Weights of a small GPT-style language model, trained from scratch on English Wikipedia.
Size: MLP 512 squared ReLU, vocabulary 8192, 5.77M parameters.
Architecture: RMSNorm before each block, learned and rotary positions, shifted keys, capped logits.
Training: a variant of Adam for these matrices, 7047 steps.
Each number is 500 + 25 x the weight over its row's rms, rounded and kept within 0 to 999. Layers, rows and columns count from 0. Numbers have three digits each. The size before them is the row's rms in percent of the matrix's.

# up: layer 2 MLP up, 512x128, rms 0.15, rows 125-135, columns 0-127
# down: layer 2 MLP down (transposed), 512x128, rms 0.14, rows 125-134, columns 0-127
up125 100:532503460496511472521494470522503505509436535469531505518491459492488516472485527472500521515464444495502506528506531521543478519460491470528472516532492504509498519540491504449494460510536500460521505521467490522504505522501523517481527493504464476506476511547490503467502524467487446534549484478535466504467458499489495511478498487543467430504529502491495472484501489521508492515489
down125 103:461538502522461512476550513475500484537522544517511522465484496530492523509471486499526444555546499522512488499494526466512521491532510488491528517467490512508532513462514477518531507481519476500483489486523510528510512531512520532530557481539506490474522492495495499479501482509537487542520531483540514494502470478539523536448468499491569513508549526498529484502502515476487518472493
up126 097:511513513499495489509463510432473481516463443515553490537511450483499499464488531523464484528503507516505555482526547512472526475487491489464486534470503475504558472499465494502486502476496535478478524529485523444513507496503518497519496514504482507508502539526472494499524484495492495541460499496484549525472471485507450515463509484479503478494484500461467503485483537521532490522536
down126 096:500500505510516516539496514511475518467517501475487519519496508527525504486490511478544495441526458499520540520508514472451482495471516491478526532514491485485547490455480483499526500515510460480488478491505488501520557467470509539508492524510493537431518480485510492569501511500494475516455464507493512545478470507490459495490471514503515517471468537447507537520460479524526497529523
up127 116:526522481514490516530492495499512509507472508522493496481520487471491471479533526512459519511526514513456497515538477465461533487483556492469495566507483495484509549526544480474506510545497498510538527472489512520512507491469477453526477487487519488516470530497491474467489498481574450499508508520490490469481497519536477528497537505516481493499494479485518549472477472540509554517540
down127 112:501533504486480484481499473483547539504498530443508488472497461493512509506484547516533466518524471496515498465437521488500517516494507485530488483487485468541442502516514480477498485488509543509475481497506496513479465479496502516497466542531526487459507495533529495475476520521459526503467488489476504560430488493506554473466495497466482487491523478533539486476498490498531465516513
up128 097:531517526489543473529452478480523489525501460526503533494491533483495506493512498483475509520500511527488503541489462472496511518492476509490484489491510528489475518518498484478482465497453533487484532518528492442496495466544464511487514513496509494467571534562534487497484450476516454502521494522476523525530488516511468487527512525541473473468468495491488479535457499499457480503463
down128 097:441522493518478475533502506476534482534479542512503501525521497471527521461436460497499503522484514511488509466516457530502496470432513495492534477527561512491498455503536470472465478548521465459520519494517511491492484491508486521490491485514514471471489459498527475554514479509464487481505512524499466494461518521490481495538481486493471476505504479514533507509520482473511497542526
up129 088:507462525496506467512449498508489562497489438511526483532504469491465451509496449524499486523509503484484493537499497511509511498517550538521510536506513485485475490473466504493472517502495487512492496503502490517546561491492491525519467471508449508493530488481532483462518523469470527537502493501516463476533480492497475502547478514503469541480484458497475531495504532481460465551499
down129 087:493493509492554514496518475426528511488512535470473487517493486484469519491490529540490485504464467519493529507519506537530455464443489467508475493494489468541508435554536508510505507533509498473519489485503516506494502502502483473499532476497483453492499529511515522563441485506483484486518500516540489484487509490485541481476496463491480466515491523489479468503511491477474544470520
up130 103:513527483468448482504490494495507446503528488463509525511527486495509521484510510512477539494521449491476532467517508509545489528484484478497447488494486494490454551559511490480471473491505509521494514517469484492512479505472501486491493449502544470501482522507496499475513467486503501491541496522491456520555459511524475461508531544490472475470461477542472506531501493484506538535541
down130 104:459516479512479502487538471535461501503482503527523490515491512495518526430508501523522506482505504541478459524501515514512536470490484472484491467481546519482511511476490500485511545449482488454528517480501500467521533506475544508521537435479529469514507510454497467496492485492536504519478546449495510516500513506490524487499481479496500482464549472513511502514461520553469482471479
up131 080:495503482511491487489508506490521561442472519482462503495525525474476463479495520499497512482530472513521514487485468494506449486495484487532497480467445475493507496546486499497444466530498498509515475487533544519533506507502499462498508527492500549500511483504462506486526509475554523539508487491479496516531515505466475473494507442501456520508540530500430526525465515470509524497533
down131 088:490510508516499494504548498475490476526522454507544507527510454518514502510481521496497473476493487527531461487501482504492573479497496491447492511543511499523540507454515486528481545503502511484486520580495514471465512468495502488511508515473463480554501488532522487514468507500481490502552501507515529494474476468518512479494493498477554496510544518527549494528520507449495492527529
up132 107:501504510515501480516508506500503478502464481514507471490525489503544477503504506529495470553549476529473502490461515502506492485485495499494477473560530515532550511468524493501454489538521526520519442483548484507514512555517490518508496509547493498526521511515508461462484472463511441509535522488518504535483494553486482475444498513505519493511526476482495496510510553454465475484508
down132 107:489502524473491487465480518517505475499467524489489509475511479516473498517472530485477511494471498470493507511483514486467497497550453505452523477488497496510459504503494516553518441510480495493534510508448537496542487479544539512553504491516479505498495522517514508493477506512513466512555508559495481483524533510497523517490465471545530542512465481498509453458471556536497512524488
up133 101:502518499553493502458503478546547486495498500547526475510519505531508466448497505530488495536506521508486547556462480514521503493467495470495511528556502562509512503501516509522481492509496503514496506513532492487517511533524516524457489492484477505502494480522484530488427482477490482468523471530467506517517522525540493502478493490508469468521510452537473467484462487455484480469480
down133 102:517506496476508489521524479515482516522480522528488459507512487475534514501496513507500533509499476468490481475524496512487462523514510536496512490520494451556519495489473522521464499505477541542510482494477530538485490458477462475514519485540556537496512523518499543595511513446492544521457461499475476495516469508494489487521515498475492491483548504493501445512473503496489520506528
up134 110:503488496529488464514469500533479503514454497461511484498455519489505478469514526481491491500493518527530509479502518466509460460432509470512481522465538524524523511503494531500497495509492456481488489510501529520501507570496519469494509510518492484472506504490486487461492468466466515535512539525527505543466476525470516562509517487539471512470465463501482479490462527483517533513556
down134 112:536520458498504478493496536475490499522485530502511501481494491507516501553511474500488497497492497518469461526475509503547521495513508535488496461455535476449561489509478522443562496484529464498479480512484514488456478481490506541516531446512528486506530512486531465468522480442508516523518504468501523492485517546501471491480530485479519494459509553527503501514465524507498496502514
up135 099:504503493515507501492454481541459499495501467492512529530510470509459446466508522449507497526518473524501500489503499518531507483506540523521475512492565541569519487452493484471503485493490505471528479536507507469455509484465547502534497520495482493502455495511534490488480495492541446510520481475480477511478498489532498484468495447526464502539540482484501508513503501515503465529525